Part of a small language model's weights.
Architecture: LayerNorm before each block, learned positions, tied embeddings.
Each number is 500 + 40 x the weight over its row's rms, rounded and kept within 0 to 999. Layers, rows and columns count from 0. Numbers have three digits each. The size before them is the row's rms in percent of the matrix's.

# layer 3 MLP down, 384x1536, rms 0.0409, rows 0-144, columns 96-191
094:516545496453488524567495496583484530512455468458450493545487505504608492541520476510509469420538579485447524518495512390527499418514554498461556452561529539461486487548497528478443434477528456557477495494477536506523605491552509504447524468520471510467515490477503432534491487420495450488
099:458512534512556431537458568497523436483542487463517428524517525547461526494553505519480585473546499527533551506472497556491453444471417498429486498459490521628534491486495428587500530534486536511559526593525518531524457529464442529463480502506530541426535431434464494468476494502493488425
102:532535555539448461503480575451462468563501411479449452499503534452531494437492447480546549417635508527429469528518525430501515454493456475432471516555544532521438436484533479527512528530522484439590555494448500495549503529513524485474483492494525437494517523484489490552542535547557469555
099:532524405496423528446478517513524484515515461463515509493495473505542438509480464518552476485544540531520420487434467524451514568504506553553487461488518527497478515522504475547530475516512436466474415485471457484549470507482519551492476515458457530541554522536481527534543433429514540537
106:489558439483506508442545514475464503570479531506477445485519500439457525493514511459486490534537477566432508491512431512499490537492492429551443461479524578495519467485514531526503545470542582463457483630516483521476500514508468499520433520449511502458483495482517498533512472517467520476
107:528524456458495533480504536497424501420497525499501462534419601514513459481448478514484502487474487483491527501544574438453435503480474561578530486503528560546486507409540455531460471545509528494487501559466460472477616541472521526504510537540494502640492513521504491488495506536494442483
087:465493521498484525513500559464479478520544528474515431485512486456471461540511531516490454462538477533464536471526550498581497506466556542500554489512462563498524503531552469504510431513509522462576557524477504515491475527499534520515566475497523506499496485462432512488521531450444539513
098:488601523538413535496509567496590539520514530511519615512527513491467550513502552526513558481463477556525516470499565566512510454501472497510512546474478604500484496474533503490525466493446493445499478510493525485550498520554533576466503526502544517475483501537519560516428447528486452461
101:459546450485498497493531480512476497536471528511527537544439481574457500520568501487452521489501514583520586499497457503478506506491531509493479472436446459522571447459531488538480520477537490531463508438529510554496542476459463529379582465441525475521505531449551499489552490570431552516
100:480519561497519506445500552513513566461516339521505442522458475431502546471487554518460496448441462468466469487538504513474468497519519567493518546542499543448451546475474542486554482496515492481401506523519471454447418472484524559463532517507464545533564519444529505402488543536537513481
106:487485461510502524463581538458420461558452459503523444549480500598436548529521500527539410481549521479521489555478446500466537459506478483423466499424459514502550537509465454517485411503512502510445492430549515508520490492447466523509519494485457489481557478498512520495545478505496426451
104:504509541505460422432500543501500509485513538511476420540527535535471435489492545515530552439461459415432536496443489498495506573483478453478543520473441529532529515482486515528501504519496482493512497493403497517442459556515494501558510508491501456480474502457488467458567442502476422484
103:542530471504478555511485515482466489531453489488431420469508476439506502513496497523551460539485430542487484535479550498530517478518528495470528574462494437448500468403470553553495480477518477490471561493581512578500485471588444540474458434528496527475576491470498442559537473533518465467
095:507484529519508510518501463436522535526456422428472451483499534555460540452552505521457541514500431477529482483490529456482452491560459513468500452537469538504530535491531486541509547493487521457484529515562520469564518478504551447515517471486470465572536513507478472511485553493572526522
102:489525533466429472564472520532477529467565560433499473498484489521432463526492547520487473425512517486444520465610546531529517499508443482532506557471536520543530461535582511465463491531524546503563494489482533485556525548464543507496517578519563483461488496486535488477471549453527522491
115:504530444513465556470549531474500499430433474504424483498523453411535507495508519505513445506472497502480472458509506498536501529546554548500435514483444508386527499477437527510514498452496421469541506523543477532446488422537571474502579454516568510478529519506509415397501507485490450487
095:536505583542520543532359563467513498573480542549408437484533575514516467542475490516550530517445536519460481511460453518515530486460659481483558470524451500449445510487521517500470511522545468483443529550506443494515433493473421497541435537541510450572466463567500501584496493510492469524
098:557532608549531523518490506481467479504457477533469535495620463610511506475509439477560522515537563605580555499494499524530475546601460503511524474510591503443487499554461484547446445481522549549478575450510501428509595480522521485511395434515509534484511553475452515519458483514506540497
093:518521512491467558496522486406505496443489475465476482514561492522505557531529509503514502539493534543472503499497470575479468478501536584526502516504501467483472516403494534617576458475526454560524533535513516481568572499510480510462446503483550444547479435453502466539433449488532481457
092:464465503523535488507538480498560526498525476468462461460453464568512521491465462521486498466520493526515486422533543467413561480570465555444571531444554495510488517488437504525509506493564522506504478572465491450535554519495613546499507475466428489576459477541465552433490550491539530582
103:505508548537483546533465511539581477555482530548475467548446540454562534500530506472511534480517511475417481495558499488499426529533525549519544469482548514467469548556501469486543598479517471509547447533412498501515522484541464533514512506467517581516462482453479430447517458583465544420
097:488454514531482540530465485470463469503476511497475623484534589507465443499528532451521515501449501487511560503501428522560473503518531533474476471432503490425446436523478537488516491485449473468470496508539499538550585470510435452512576482428507501472511526468473413435500476529548472538
101:501447466471447549536399492455461529459510485428540568555489491463505439503479508503456475486534540430484556467544474562455489471512534579512494427485442519446498418518446492400402388517528464449501479491546478464469492504522479458454531508480526466504415497522473433423494518524483458465
104:566443554474519481555497463506608541484512482446543575466611491556523545523536514517514483441479561522521442475549490434482485453439431514524446477452467526463445489487533481550490499505458527460520498498501494444567465501494483524503435498495460474534544522494496520571482514469531518439
090:508539498494543520473547502506558491520472545527439473456444520523552543504471509440547484452509419392470421431454512532480512563524479482475403566431451569502441504595499519460485536469497521417461574472538478499526402513495535516502522500583493535541471530476377508512560500543486534486
105:472490496469506500503580527509604479463502516507421423526459511419491461599547435496533513479467550399526533475487504538476506522548472471555500503470480506416482556506502523477486485495432506482420492454504510463599524498545559535399520417491525516482501474450511420434533567504474472535
100:525466644470519486489465548525517551492471494482496459489494523529550497557490452480490463528468475519406521521485492465466529543501591436477515484518490471477449477517427563534506477451535449472525534512525500488539518462501508547400519477540497481455517466426483518546491448475475486461
083:442491545551495477511457516582528460400486503565455452445472493457514467598488499505468433519478518542515433445528525510472533567491400446525510504542475483524450403481479505426456545483509509537498455427477546495513407495400501411523545470522516520543440535576525498466469475521503511561
069:528522512537476506507488540487438453437493499475482530583502459456514586496497488484467496521481472520516459485457458548507473518495551508495451516470472466386485482445581518516453566468532516471517523511462479596402432504571459449558526496505481516472481526500447501468481557524558462450
103:507497530507482506532442493413464459521478474499477506513537569536482469423508520525557534460534473540470446492520473515521541527551575457451477505507561478521525461480599488442495539475464444551496492510519521481560533480566561495477506438497495582446522502459478451492512485545503508571
101:422548482529462501512481479538594453516467518523535502515452472504509498481515415453531474567452527525543441525524468500544548494518488518581462523480463562495477475524510459550479462466524496527578503440420446473463493461496463463506486527471480504413500437462550493589469464442514472477
104:537491560530503472519492547503563512457528454534524494495562600494449436550459488457475522432458506540490557510441476492470475540500480456564458527505507435439586493480461462514453486466519519498568485495520541533480435496554521409477445474488481516504491497490465505491564476499521494537
098:510502513520496491409470527576463480464476567492479499462480423453483483488521459527541461455494527510523500525549466432569440520569437535484563555512485516511467517520511522461517491507521592489527522447456467418424494498523530531547511480521488485536509447502507527520525472468505495495
111:502434469483540456544516473512532494495549535424480571534506474496502451476481463518440501406529447510632505504477466535429598495477469490546493511454474466551548530488538557547476524529426539496492470480473484476437480501488520466524474527484468506468421440427503550546529582487531508433
066:512472519503463459493478531543538516491453534481550499538500502456507527547390568501503527528516522483500567454451499540518520480542516530547486491555491515416488498494554523496513475465549467530477470514459474492508523436499549496486598509490538534518528532495559430493553497484502537499
103:528447530523465476531553502480534517436572501491516541478510508527486457563529468442489520501518512461418528478489476503429470466511482469511458512502510443494498500542485505541590534504548518508535492395471512499548522561491441490504528546429473454503441477548550531482445525571495564541
091:583473509532529462519463499467500543517542553567471437513440525547424477509531495547442559493566523508557487470449456521445465549522529522460461460381481467548478503504492537515521475521544530536437518540455539450483496508502594486469429530501511488532419440476454493519454515459515508381
104:529453484433480478476522452502489474502484553482459522465520475458472557570486490502550474555493534491463565497512503498547528509566508520535525511551534553507501488478581512473443526520513526504515476475552514497578518502508528620474492536476509531518513442521479495475541489471478528403
095:483433533535492504468476485494470489514462535563479498526448538533525447568516531526443419508569523477524488499556509530523459579558522553540467500446482467449580580497526409487363496465528429518547479487556552519492536511496572474482538473485495483488466509508490455422517441536469479489
098:547534460498446537520485452485538481603480476539516491547556466540457553500496464510511514451439475495477458512492507458539505519532419461521497524490557498503465484556499480514475522488523494488509516442504517550481436504487466487564567534482512474489390369427454536519482518505485524520
102:499490492523495486481453524495464438484519473546575438461482568461524569436492457486527491506472485480413518495459434532457466447474496437526538493475518546550507489424502510491447476523456519492570490566470485519508519498488537469528484521502551542539501436471515506579483465434528501560
110:518534558474545491496491470404548516530550473533487459551459501444427561520489483494590513539473433471502541453449490420505488459418589565442517491519541551538445527484551481445447448530528564488416573527490498493593485520576490547480570520483502471442516577447436518468477492528498507527
103:508487484534503473514580481546477487500473486507529511517478522450574511581508494499511463464472523501462488519552442499488511528525473528513547481489505432517489476446492522510514532504518522494526496439444518473516543493421478522517474565464519439421545464567537465422476528538520504519
105:521499502578542511531522527470491527479540520568489581464530571572471453508499496449552480512464503442517490561466581484460479489473490494436454529533500502496538544501448509486556505524544497523480516443484459464484464558475488423486504506530505500550428485525482543418436520493630552456
100:459441462485518475479420479581432516456496500460478489541481523509412520441530474511469476513549450450549470465487533506525512565497464443557544509465543453512480524452466509650550477502484489542498493547562531560554466483434489522483485557519489533571502544539465500499445536565498567486
097:459490580487450471477524557489479555393514487492527529502564447524520585524464460492492484440484573530506493511538536527465569499438493538594490517530473492448444501523454600542530468496434425518485428548501520512562483476451593545478487518540478525502505513572481463498475564490534493466
103:492451463535430480498394508521474488581501488526524488498459565447512488559503550494479478393508492490478520532493527456519517545539460509491543515454467506489531495599511468393578513520489439494466473455497519526440452506466465445553493524568468458508514508435548522417499453532470496526
103:520499500480459493481519437534468476524465522459522595573435502515594570514510492501467463439578538468449559488548515357521509498502440518474485468542399494535487528504479535547520508497575478559549442454534471502541539481512522451476429519476513524525493442555442544460521482452500452503
171:539508479521479526521505544525500480508529533534519546548498520529535510519630526502517426538514540520537549547535567531502511472516465501483509523519500528526554530520529524505508471516553507532468482517527527491504532495519506527530499546549509551547502497507509573528554512525545526477
103:537536563523497551517429456585456483493497522487552502464491475505496528482476417478521542557532461464512567526518503491565545502549515490503529467501582419527510503507564518473404450536483544454516528510467581490534498518515460489571528502511460580474513516597504546554457502477452481468
104:532540398460491513461533531534564484464474564503539463512489576477488455536509543517509506469491548439510557545555534505464482502517590546566488455511499521463484441560470569571458528497502546478519495567538425445497521504545443478550478487453506488553463517461439490447525474537488494434
099:531455441463445503527567495545402488518516462497479529485436462461476451464505478465533474464471458519505452585508460479509457551441449464557526500490559519514529523466499558409589450532490485471540511512554510512444405497501478448551534465455518472575470536590525482430486453468453476490
103:538496515472510521525593522457490501491486422501479565484471445458530564519504462475593457466504492551449508548499491503550539534505467452496511536498481526535552496474516528584458507446487488556517492515453454620577496475501529481442516477504459498468536526511508495458538526530478462514
096:550518482498517510471561532539465523482483515542549504513518477517616513444543506491520476462545559425504485516488542514472527497544476558501454529591500500491502520584486490475580483488490555454413520528473530457455556486519508510438565527524507514520615557466476558455489538523478546470
108:465506495517440475447410442568544469414485526477470532499488460449503530529502501478546536527505457556486497481450530455507500530453540453571518469524483558479518502536506479561543454515521511488495558521508531502448490511490467500505541458522473481518498537519439569479487499484500489475
103:519456518517525461460465511492394495465516505499485553533452494471459471517520502508489449554456521499527480434431462498473461484503449508507456509499418507507446488464501555489460460487453548497490449535512488491542495488468531565446537439541522537510557518508390470485540470491491530404
108:455462484460525470465531452450618501494435442536433519470443504498550500487508521505499499587547493533456433503432472489437514540469475460425474510481488460459494479573460513495546525467462543525462475443462516440556561461439468489497494421498475533499450440515505450510497485496521510595
087:451461516506480499478529491563452423466533532458457566534463549503554466511504474529513561551403478426560589540568452549457462558509503417506512576514495488507479515501430519436531444547424513497517464509540519502458460523489544529550505522544556533563556606530499558516431524519447501492
100:451484584538497424496515532541562445500535493497552531515491603526494423447503471459531551547500462476521514508491475488464437476495426502524476491485525519501497514528494515453452514498554436517467473576515510477473514500461452545460541486560522514451443496466486441423498455460487520543
099:438449489524518502508473479489521489508513526434558463508518429488569573535483499550535550474536503506530511484460486518487487477469425537499427530578486532577431484462512486491514517568491492433456433464451484452455561542507462495555483519488458449468626538445467607532478468503411492480
084:401467518527539461570447522493528540473506554455419535513472516458513487511469491499520500534435490464480484511574432473520497518473432486518526484594484502523549496524539465488434588524503505522546486459454552504449570515546473451451503535482524533469408445515417481523510455505544491571
090:493477397519502511505502504502568435532487511463518532493545587493461513543503481456454588457620509467466529462520559483469566542542498477548454412489549505501489529486547585531486525441468493532522442535527496501505518453489482512519470422510504475508468531470513462570534469460488484501
100:476582430528530462533510481464522477451465508471460438464550453529449520497464536526462494515515509578494562488535493506573558510467538495499518514451475522434520557521467500493557495486469494540527490500583491481549503503505506517538474469479529507478468449407542498538517512540487563572
100:431436464546526453497476504523419546539518492484535486467501541429507499546497456564410476509560385546553462512472471456481505437452475506544522460532461511563559483557481498573506553513520516499532461483540497529519473524455484515509470499478526485481513538464495511550512511537450488528
103:470491574530466566510500475525521532492435498543534409495423490504468518512519571523527489463521487489482538462482496450527569460504478604543499553534448476426520485416543578461487548471530565520517503422518536544459539481510537434547467498532447455469479481481590467451474496460529529516
101:452467447504492483527519499484448437492492468466566489506440476555480542467453479483507531392453506468422501473451442502524434485575558491478457559504481430539511524540544487515523525538489500455546573418508480486561475504498487527450534502475539460543439481570503551481479567516484534527
104:540463421530505573489546576530490499493487490476457545443450470581462477552484442515390471582447477531597479527531512471466515513467526556375487494580482518536510498521460535425458459496513447468520494518556525514443493507509481505570478473511484471534493542552515458463483581552492561495
100:514522445507483495469534483517498510544429463548488501521507581491497482557494578543437488559552526529556505508401523502493517554480518516529462552497493516516471521525469487561530513495554465464474468502487489497413495464424505496547503469509517459450546552450478535524522536457513396469
090:537458426464510509460421494496426501480466631522490477469524526446626438500487531518424502458485546542514508502466487467527473537498532523500519569548497617502518487503439504483599493483527523456538436554503517449512574471509554531520483483526500449539609529467503533538493473532479547543
102:417500608437533517486466506475520500464528522401461476534444481446485444437490456487485528526440468479494529497491516557470424501471505511432467517493469444468507447474456516483417505479485477504587470457488485465597477507479452552505490524507503492589396467479524462516518526504477498484
103:469517466469561531423585512488535460539511586478536527471467511465485462512488524484539506460464488560482540536505592456550534518531563528457503543457522467470476507503526546494453521535464492448460501390497487502502495504490551468410516534471474484532459443464526482428490473461505473496
108:504556516478541443443545497541487489512489496527496504461462453610468502423458512448479535534525431514498510515486522452504550504542451487589506571458478554526539471549522475496507539513506481493476512480457515517428534495497469501511457534490556545476546573503413531530485521551459535438
103:545482419474479496488517475450499497535429478514405414533505516500508449517504501491470451550464526433459505546511576480525508498516469496511484506420475460473501464454462490495483506467540468472501455523427469531529517446489560484512480445506525488480486440482524428461519443504520464539
105:477516502463477454382509490487418507477453438503519476502498454481620492480530560459533486510476484518511528506535490519554513474466527436498506475502502471462514479483464519473473410491525477539546491551526519527451429477519529496592492497467461502515498501511520490468555474443462535493
100:593521582508469491434547476497489494562519513512538434539455494483526515481518477533583471496447509401533591501500573480500517459492507487631470510612441494493454452456472493493399498540535480438433455485464478549540542534492415479493539589429497463465476400493504549377465477536522539451
094:483433508478482492530387546519513470458493527551497549508411526437571483545423487508483539470492487488481486463531517499525558443525488431408586550452494517523540527468501511480489487486491520488496447473462480468505437503514413493616512476466497513503431573552428452510474504491516531474
097:496508509514540529429547472451479470501526507538557521502572468450486486520486497550508494527563497495448538522517554563473526505485513465483490471472541450496491436538492517491490524504496491474504472521569512464504524514499525497469498528490524512531546487528464536569500496483456466372
106:530465493501449558499520517548460494452525523562519537493480422518507557551504483481504528523441470506439572494550527414469453486551520572454553554435517535480485523480401466462571480482436546540494451457484478540489509478520602476490471483503493535573480430529482447486519475479507556531
102:546471500463546509552466487415482485462551454460509528542509587446549453495501543421458519565485508501538493557544555476483520479511566500444510475613509436499508458422539516428519371513496469474461511523490441615479437500475523475567514509592464435536524482482497547553509536459487523483
102:498476457540503516485501456424474531480519527462511545495499477491446539500493522504533503524567503480515516498493548506418546549460553485466508522455532479494576518483519537569494543484499448489588476533514508442503516508474508463510591517520457467450536403495445476527554469518503515486
101:542495548522515424523486521518459521481510521493560482540503526484487417461537556526487570479564500527420518509580492549495502509452370471453531551432436457603488519529512404469496528538543524411480484509455540445589473534547495517527551507452410556572552519483542557481467490472523545552
098:550563510524493530529429478396564548422469548552531472479403475485451529455517532501592450484487505518549499493547498547504455501504437422500440462531416566503433524527515550488584534491560539499590503520508494476504556493531455490476554461476498552550524446417537470497542479497501518534
073:478463526462465509522480448515520496499489555519513494460492545521487507546525456512436517475484519450478493479504564467445484517515498485447505575527543483559512506572464434472547489510486523542500466547506462483506488530487524496523448480490489534510540511563519456433492477489502500475
101:519492543517502491541519490546482543460520465514525571504460513448537513589471487506605473495551485572493538523449530453504462465536550463462473503382561485580517446478467552567484466515547531544462479489501446476561464493480458450420523487515441568514435424495500558531506506499515487414
096:612474531536484573542484492433505508516523496527561527499428479514546496510515524531501538502437484449483447538437531514522508480478514483490511494607507521486460565493505451446551537485470468523559516516517493517542533481546478527432477504520482460536512494462482522509512472473525530512
104:524546507463472503487489514490554503523535482455565545525471476436442462425509509523459494531538500557538480542566529501504531479559409485561514552514565491519534530531478497511533489530456447485472475471491510498514529544484479521561494576514505436467487512525506550454505517497476492487
103:516536580473547478494548515404428487409535450378532557479514437475593435552489551525469534502415484529610494514547504620506563462471557500421529494447515489531524407477561433405523479549485467464449486499543510504447521528543535582538476498491463507484440441471524552577521536493516471465
104:545500515505551488554494490462580472544484553607501512452478584495510532459464493492517429478448481534580470538511500472502556436524512523482463472492530459522469514530542446486522557513472546473466500454565562531505549515517519586435449545435486480469424511494528585558459514499453507592
100:534520477422490493479462512476500494515511552551473472538513546520489552528538525526450490532546470542431462471480471509506517530488488522586522501478481516482453534501455446545511574520443524438476470551509528514554522550495509553561523564491480536492483472509511475594468512499464494495
096:513464570511581455505503454490500571441533504514543547488456506510528588459522497520562473481441458549422451481414495484513496532434530528444451467532476447530500547427434459512521521487514487501544458436498514494615447481519530429455517515500546458528499486515499493520449511533522516455
108:442517567477527485468539560550465518567555486452520544477477515488532530467453486486555496574489488519539510532496512457506545440497431503442483514469486534545486546562589472520484501572539469476481505483509559542522513536516529535495517561401491452458445398454564534456566459512514517450
095:522522570520503515463453519426511440491507578500514421509555429520456574418505454522498593435502468442470543467503547564539403433563502493406467572510426547498456472478492474463545462496462519524470460427549496542513540540491520470535474470548506524509508493460481453579431448572483520538
096:498584483488549457550501500463456470568424463483535428476506502512602412497487499509530537503487557504516547496521477546572505530452449576524509480455497498478452510547533490509481479479483473523496490567477441398505522463492472506487412464487485552455505505498586471582489494535560449516
095:485472474435503477540510552511531452494454552488534486532505499456542501474491504474521482500508518393504470394463403531467559492535497446468507536540538447444522555502401569477494454446482441529486479482442476468496598456543568551434602476467513494493567529496460431416509569528504523524
111:519529531505541439501538456502507490476455525531486451452510563484531579516509502530487449503521508517450474486471538459506447475474524545533454527495504503514471462521478533494539511512493523465492410559510479515420526475471440492516541509505448481521575536560532550506448484464463462444
103:465503536493506465489503515471491431562444476524515486449551463508438480496520463492519466438478416556514521552513476490497468466576534478532495419492470556431519450527427455475425488455519548517509497512436494497471499492491588500416558463487478530492486582537518468439531510537503459542
105:528522539493447533501477494435500511544540467532449492501535531578506442469453554525486504481525544407536466500429585529489503504509539462543522499538516461531527510445481549520454434526486585546426511546475475460530523506540515525488489494527478479520467536440483466563580547498556424453
103:477536556449509543478514492475495534496471576492520484507476459528479484468507478503517516498518421530533519518502534520491571468541544513581522491520505496521495529502529542481485514484501531437461527471514513497392604538531530435466430422448478543468588583431568458541452469486435534538
101:491503547504513531564420512456528473451493518591500499477467496475536567515463457500528418521443483577512436524519487502492490618504532422495420519492491439484399474499501487555535484497560559508455475498538540482500531559469589517532488501502489508551527479520532492563495469437487494553
099:525511504483556545481568546497484512520508517535518469487551494493513565488461494469528514546508468495570469525489565527498510526600521532562531489488496501472548528490494534480472498476489519513516520490541536537535530468469534424596447496472520471490524506454542511501529555514454504519
099:503506531470532480462533513515582481491533512495442535527484522475563535477481419455529555516530546446429508520488546419482446461498505546460548471510467548531465523536477416522511541505507545512591575497493533495473513522539443524500502551490531557524505435512477529521483490527511440469
095:409478462519469516528430533495507493445490465513458525516540520546533510455461474443542514482545462570458538514527518465546534506495529520476475499501605449538457514587546515532531494513509532439525598540466460540494433490476467471525396522459475534548546557461519534473530467474536479468
095:550542515438521460493480446503529460478496504435539489464529486528545593540491546532532531458471483514558473421542543502456467532430468512496473504508498520515499496490480537549505551465568485465536503589481478490537518476500536488471573495541472474484526515550473507475484584482519493451
099:582465466449547510489476488454544526559471463454514535480492458508524581494544456548461484506502539463530527512515523528528581492542530481423487555483512508467465549516472471501566451468527454559585524480525531484435438499556489521564468452531458454519513528568490472472533507461471460502
099:578494521542550516510481491420511574598502491477491503556494550540497470485542467470481495488524519445547462496544440475500498491495472495435466463476451541522474508452462475567537533481510486431482483487450507435551420480504466524500436455521524525592470533498469486562542588433559501498
097:424537495546495470502479516439539504513539467431469539487512579480419498499462507513599486469450507424490495539503484489491452497538551555558498492466555483502522526464502415415532514494432486516504554579518535543492551478500473508425496462483485484464582525522551483437491511492456434424
102:497498430488475509514482505534443492397504481530564497470532495611478481495550592525456469486540524545476481482530487464553571510476522464486445495489427487482443524537450437491488508484524532461483455548490491562581469439510474530404558498460544522507476544542471471526527523480491526458
103:504514442514526519547495464493558539501521496368532611501567483504579461505502506517535452461481527542597504492575499601492502447497527466482471481477493553566497411515524493464452466515477527521571512520500506518465534531466485554462460479431482518482485461472457558508515426478527543597
101:496485475543519483487506478399529440478464468441507471490492441534547568499502558487509470499493493513522497485477556468444508546490513494516471561449524520521482543479529492506530539475472486504461534484564483504467549484497597474569554475528481457456483519453529439490438509514462521480
097:541509522495514474475556491500569515516478520573464465505536521495525528462508502507564454574448415461531475523490504515496501462496514467500486511537544486452478457455505451527443490470576532512457506551474509523532542491480532482511460501566502436472539538591458479589481422434500508529
101:550482475516460502444480558471559549488508457530559543539612541536453536531471528456492533534500525541526520466581472420441455495457504484448504506464523509482523489458473502467398489522498538531501516562546531512464469536485585501453430543505506424517486432529462487600577520481474531562
105:545498523491466449480471513590510544470495541489467556502488556534449510459525472444494539448503510495375475483553505531456486527539512421469430461527417532492446516491555511503501436523451442499479527458489528546482579530509518537527548497547500476469453481557457498395445483580448460347
100:507470466511558509534488482481473478528516516445517490509481510486471480533515485494442520498409556495458434527560553480520567452562500534486538473469518455476497546568425487534488495523500437523409490552464460502505475487468449479451495539514483454495538545500520498503563492481475505538
104:415490430528486468480474508519519486481525498442537449498372448428416511505523431466607555475486496467575456467466518448462512558502441482444576496454513513510439556556494505516516542503516505490474533595460455480531516502472615460438467530506521491529459482517509471437523560493508519608
098:510492502538545476566456510539490521491491504502507479523463519574563512416496404544479497499497533479467442477585442485541444551479481530483459377511561538506560447529554492526526511484463473471560490512446480512521503463495481493542463467485483494513515533543562518558484494424477548545
097:417516561454492516530465504483508583521527470519479484482468507523584583502479458536516509455480465559493522508548591436505562467520473521458565493534536536482458423469521531485567538511494457524477469461519504490513552547450560499490478509462481570568452492443528499492501487508549494596
104:455475591450442499524534494448519485563561490517487513514576521517435489488465525527456505544502485389481531531491475475532505514491519511511528535536542533515489541560506419452572487518457468489452466492499514487581475513510451553475476543509494492513533494457579515523562480505466538521
104:503473496471438498521532530551454493486563490522547536496518575512505578474485472483548493487435546486537449480490449554522475495520481492498517491506514499557584461565486476501518457533531565465487455469515506482472496514492512526594403553521541529574510454498532543461486522473506534511
101:509582526472537532502501555432484497486518543490512547532496478439507521468498501522512422568491546465560503500447499519496545529562553480592529480467521468532552467516490484554485512512559501470432526531519506582499506502505526574496484500430518457534488510483460496472474487467488510539
080:470435488530510448465489499450523496488460443448478504500553510506438492493404487532488525526512541464383543489443456554491456477557463513467478481513517481522465453457474529516469586511509533470525449508500434552475549500461518442511529455488484483423486508486489518433493507499427437462
108:496504518531480470549601478481549454379536546475481376538526481553470530513494517527467532487495448499489460497495509473508492398520506522449522567532554505508544492486554542502434545535448463534542527470546530533547527517497521493593457540497472467480508559527563534499528516436527594552
101:521364534563483463578516483478472529428469504450577448432547483539535477468493447503529515477548482513430543512484455484486396503563497536537520505477532541486488500455520485542543545538432505497552417479517495492492457513554544458490479460509451548488542557593449463534527509453511531512
111:546504539480494591505570525518555557507572471423478469489523490476514519528461498442510502468557525485567540525505443523523517476617457503482494491560462555514472483533501465460566547534525469495433483421492477526463421534512445534537544533512554532542517509497485518502475562507468593475
108:530488458476436461512427528480517519542447547452419536482489454520475528526480491494519457463570539526431465460493532497532462474467465559498467520426490537528516547544457479533485448492510525491603456464481514503428432482504479513478518450551554478489544555561572514473510485486502555495
100:467486502547527469475469497488474530431474492510518445493555488514535528434491512515507482580506493417481423478492505540485492547541482542523491476510513472432532471477466470509470516480473459506506473612472561503534450527443565489526457513509467558561530505522440403494513518547456541478
102:509492488510537432479542448451433495522523517496517498472465482494499530465457431508472478510460603465552567517452495448481475478437480492522540559500518504514555472514527526477530466520481481475484536578496506454516511512469564532608503481534425500491499386475462562409529477483477546451
101:491530542478454491500526454530513530462484483466494550543565500554473498450548528481459475463486548515546485461545488523495504477457445477548490466520528491450579482501477548515507461450514512490497566524520449550498464450484436508502427474516490524465445527566425400472565497453585474413
098:551555500522559500515504450554484535550543482575524485494511471514450498503478487521563526511528457479507414486476497469549512567552512474514508466568556619478459468443520489490445409490521564490563564488534610480411538500523540534460506527515541481503439559490487473450514502444498505528
099:505454563475530541522516518499478467509495558446519502507422540561514471572518408514494480498492532453498511471485525472535543514516524516477526557525469492542514536545498509512451515453496547502468471493438582555526560476473505486450552441496515555538435484439439518466553526434551559524
107:465526475475542537473539475416376551517488484463531584532421500463488454558496532465597477513536486485501544502487449526477470563476535510523525471454513453503543518447448541508523380505459478512488494564413500496492513478572566454502496529539415488526525501508553515560482530474472425530
096:506456487533521529493510467442493526564510503516494542520462469517487397509523517488533462469484480490453517503488568490499517531508448526547486532547460560477386541531478489540528528502526532510519562437484536523495508491472521484436560531489477556479520516562531500523490431435484488509
104:495511538520452511518465567475579504562461487490491530474498523567468507542520499506494517506543500515495492477560564561509571506467525529490380507405550498514503529484474490482462433455512481515505496501498479542573542505504587505479504485458485480555448579451507435526465515579567481499
100:529472507555507510511541512537407521458483561482500639539513514462473461530556429474485386535458495493533488548536487512564458447521542524453504559507503559436518482560501514529454410480510527460503538540542514524556494482529503437518546456508488496512533448512510458495539466530476450536
105:440507492553465491490487570414439510505534564589528424546507551535411443550465505523452534528451502469508494500504423462485468495572559434561506538489512462473488470522505523531507547513478438482466501571504529509461518510483575536489461547508443427479530537484515483492485500555387459526
092:558480459482506524494455502530485541519516508461518517450548521464463468429509445473425500568518522535573501468455520504515514528447446552424526476554517527436551542469561406515554526511506488561453511512563520457565513513454517517544523522508479511470460536502475520467518556518502493452
105:530552524472537443546594418530565536524505522525541437495485522481460508471498519497438513472471529545555488543515523557521564501444426530511496480527454461495532536529539517536542465456550533523484492542519485509487482514439507501503437504500580521479583452492498454470504488519517416454
099:473485531424534524521423552458489565425517496505390465533446448469593490430532475494541537552455463518554535487452497509555457491557557572527463505531480416509508509403461479450488524469475506519498478497560475544462508523481553496508521503553526428428536559441477478466535399481445529573
108:442455497480503468521486404593495493415537521504510440478480472527529478520466510454458562472530477466474474496487524481518497466445426479514494515394542492511512506476584464490501507542536498482479517579478470548476465533546467495561578508441546446539512410446536474473449512469526547512
099:410498497483519460428485439537535488529488512514492458503503512533471582512511502497466432474455526509546495534508461511456499430411444466423547551481477473576492558505501497419536508523456499550511402440465480472511497523371512515525475515464523523436507464486530604522491515512476457528
103:512480502523514591479435573483534541497471466403556517514509495530569427520523458488492463504491580518509438494533575571540489484521441481525507517527447524452519467518501517578474486468524413497559533486431543453468530451498494514478503468485549506542515506494456491529453532485529458455
100:492473546498537514455492506516601490526526508429485421461485505525538474472470542504525515433474537445460480488513572460505440490536483504481542544510493513508549539487495538482489507551530419491545477538593549545411589530500490525406497531568509526425508594452516507523490476478512555530
078:491475471532488497472467474530515459438479496441527506512471458509525561425447510468421500489549471532472511534555493495491533490542527586472498462438499591430489506504638504536470492474501486491471533560405527487448522523508552563449427465497469521541470493430474465577542524484490579540
064:547539519547538494510493499491529521560458562485448570487533510515494486539484482535557580565441509486458497516474460556499477523462491439495490527537504472459535516485585553560546571510485511545480509596509509479510496481532436535509477542541518510557507430476419439545464529455514527484
100:546530539485523482539474502540435496483483481519480503477434467539507506476487465459442471485517450465412506492492483499519531453489543489526481496412528494511483526526505456542573456475528479523531510492526467553473510478505380417548486440523449514485482506561552504524507514504583580517
105:495493501522500527464460480522504517531502453510555546489560556518498522539511482506476584509510507515472506502515529496506526425556451463549473428552487405515461510478489520523508580496528525492451489457439520453487487481533408457432502523551471526547451370480492508440504562533484459524